python train.py --n_layer=10 --d_model=96 --n_head=2 --n_kv_head=2 --head_dim=64 --d_mlp=512 --vocab_size=1024 --activation="gelu" --norm="rmsnorm" --norm_place="peri" --norm_eps=1e-06 --positions="rope" --rope_base=10000.0 --rope_fraction=1.0 --qk_norm=false --attn_scale=0.125 --bias="none" --tie_embeddings=true --parallel_block=false --extras=["capped logits"] --init="normal" --init_std_qkv=0.0526 --init_std_o=0.0118 --init_std_up=0.0526 --init_std_down=0.0118 --optimizer="adamw" --lr=0.00461 --beta1=0.9 --beta2=0.99 --weight_decay=0.0 --lr_head=0.0193 --grad_clip=1.0 --warmup_steps=320 --schedule="wsd" --decay_fraction=0.845 --decay_shape="linear" --final_lr_fraction=0.05 --batch_tokens=32768 --seq_len=1024 --doc_mask=false --train_tokens=114700000 --steps=3501 --dataset="wikipedia_en"
Each number is 128 + 24 x the weight over its row's rms, rounded and kept within 0 to 255. Layers, rows and columns count from 0. Numbers have three digits each. The size before them is the row's rms in percent of the matrix's.

# layer 3 MLP down (transposed), 512x96, rms 0.142, rows 25-39, columns 0-95
095:101160114120107114126129132137154128080126126088115088170149123110166129107143111152111155142120095131151119152116137173149166168142174124125175102138122090131137092145112152151140151118150072170109146082139117141116158114103132113131108142138151138156128107139090137127155060147128127121
110:127136073150128184120111130131124094122095098113088105122144101172094103100113097093116072133153108141111135115123174133114124147114129146134132127125102113116110167110126153147110158123117138091163132089127115087110172108135149085136147091130122132113111157175129089111147148122140131088
102:103111151129120123098100145105173119156159132127147145133118113088148105101133178121159127139098154128097153120122173104131126123128154109156101126137152089134104125057127108089126086101154129162107101087091116123119181125110172129127111141137121105153109109101146147134121160121110087150
102:149150148100122117156131136080185137148164167116142121129114132138142147096162130110106110101130128188110080106146134123094141144142145082145136157100198143107119130107140146129130138126133135089137122140122138141126133121093129142167172108104102112138054116137116148112124147121151165138
109:120134103106113135133073140101102139143147170134126118124102158127109098131119123154121136102077109091139145090116120130167124149127108187138149075120138100102111106130052133122133100132122122102160119103147084137129099140118140102129116130110104170133107108147112091138141094078149120151
100:110157130118127084142091152118121080121150127095135143132146105131089124145089148094141121196140146136101111120111113103148164143127081154153112154125122101147136111120134119126127174070101097138111139144115124093130110093180120084154150114145110117070120110118145161124124108139131099127
096:131092134131154120178153092124132121130120134120119140123124128132142121147127123148093141145110120137146127110104106134117143113128136119128161105160162090118102173140114087129149168098126093104137046098165118091156098106090112152128122100094124159128111144150116171108144159171119143185
101:141134122138129160110142129106152097113064124120101134130107116185131149131095117098132118111162129154044145118114114091140122129138169116116115152150119139138119103122122136107132072090170140088104160123137137114122152157093128107167158147130134115164121150144109118096127127171123166117
093:112095118118088132090082133125142150115137129147114189136118155132169149130128131140129155093137145112092125164088120125146120172145122115134095127124152110122144134130107133145108154142107093152097176113111133079149136117097108134069156148163164134146145133122113059149104105120097124128
117:140109104103138098126153124127156129153122140142108150168130108127087149130123104161127143104120110115096074110146121125168133131118088133097160131146119153105161136120151084116159160173105093139109178143165131122176160123100138117156140102108142152117095159149146125100132104146188152141
107:129121068156133119145172135132127113094121124098127118136104155116140126122146112093147165155153147127114128109108110106100120163180106122103113095139176152120117101117106117135147138131137102097132123156093145097124121132140143110156139140185118169103129106152090077152116155157114165187
105:148126110122097097131145212165120171156150122103117153162155145149114130113163094156118105153089135144155129085095125129117085113125128168156138118117146111131109143106111156107135117104125127101150104106173137118106124101086111131157132153115171123131127097121144080119121106148157155137
098:093069094128088131150119162140129138176097135119122164109092162140131108155089144108109173123118126131139150130087157141156077098122132118151098127124110132071139155116103154143163114102151109125106143101128115125099151111129116147132159103135141131112082107159160151110156141162134104139
106:123104184130156179186146109137099172082157126119129146152113101146138114164141124165132151104139108122118127133152152156149122120133138100121090132157127088127094145111125123086135162156121106147134139099136119090140132106108174154136150105123072096132117134162165148144123143141102151153
100:144139135138175125097145116121129163112119125107098102102085108135155108142129140134099133175079087116112122120110132171098138147122101145099184114158141134093126105130116123099136160129159125137064153177102124155103106112092098132137145092093116146119149120102139110116103090101110125134
# layer 3 MLP up, 512x96, rms 0.166, rows 26-39, columns 0-95
101:151133107114127116150094094077132123104159128147121109111169137120143145123189087130086114128122135091128143116089135085117132098096105096119152153103095158107188156147135094128089103118106187120134116175125132134126126116087127117158129146106130131154126120086116114117109148147108134121
095:102132136113115093106120141102089094138149132168099093129118167143097126123121137159094093114138081105116137134169150114131157089121133113170131108080117137115105121144121088141136127133133131117139155138139146099078144112168156134099092155163142115201144101125139161125112121132089105120
106:112090096142149129151116110115106131103119104121114158114121092120138114156148113102117120162114115119155101157106152108149157067111068128127126109121094124174173139094116115119101134127105088138101146163147139109114116106122102146116136209143139148129164139129120132136119117189145138150
099:130108145143142139152169156108121095114145119138158161163134106131149123145127166148135144156168130125116122178123153131119143099111150097108125146121165107200144136132174126138113118123194106149115113126117169101109136123157133155117157151150205146134135122111168103115107146146139107125
099:143120119157132163127137142164111151117102136130122118143132175164169115141164095137109136111113125144145115153178123100148136134116146130114189145123163163133162151152134085132123109154173127147108097145153095127107165118171111119169138139106146132175136116105122065153104128150156146115
098:109186151128104134132104133149089118090120108164120133144159100121130133158092141125148106097168137068126143117126113103124103127126152111131113112095130108149144078139108121118125072147126114127098169114150149124116133139194144120149088140164139127137161149137146091084123117117091140094
097:145129134098136114151078146146099150143172133173152154107124103129139128123176151147103109127107149087156116109170140106114154127068099109120127165143098101132120125127151095108112121137160114136119133130146155091125117096168145145148112108114083115088107132127107136193130137118113176117
100:111160119147159137163137141136102117127164151137137077143176116157111143144152161110096144149125108150138121130156133118134099107124121138133178146129099123141109127120109109122176122156112145111137107161114143135071105122157184133130135141107118178122126100120133140125082170205130143101
105:115144136142154120092137144084121114114119136130168107124130154131115121117129096149131134143160117138151150114105171128176167096100126097105144119096082153173155131145083120065109142135098124138105105137138173146135124147156181129135131110097110118139137100170146128173096101131097098115
104:113123145074110114125139147153067115130101129128137153142156129124112131119182115164093097106143135094127129184157135156105149098102154107111136103157131136111119119118149095153139127134119137100124098100092126136121122152152075086143130157102155104182095125151150119140134162130112148083
098:131154148141166131149118080088142090126139142157122084157149097125142108118124081124104169101135134106124121152148181114150134120142132123127157133139106136136126132154071115142103144164072141157161119128153120104128142131147126124129073166141135090128133121157114137162137193157100123138
095:137120122144140120118139133162136103063093109149149144104125177098138129103138132171146131162124119140105093148148134127100124154167131116151182104104082120162134173140127107101158104115133172112099105168114146120110147137127153125126136135074159104129116125096120121187107123149122162126
102:125115102113103096137091097110131116090141148150131116151166119103104120127170128137101128134155121130151169159093167095146106098130107141135120113112087112138125115122143118104151126150153137110132145158198132146132107163123154114117132146120080140087181119130134080138081098161114107094
098:117103121119085135122118129103083135137162115148115157158150140162115153173092108130118148073128126144155115148171130118173140110130120115131108140073174101149115146135144125106113112136099119108156081081169116090157101118149087094132129142154108098137164118136099122143130155147110139141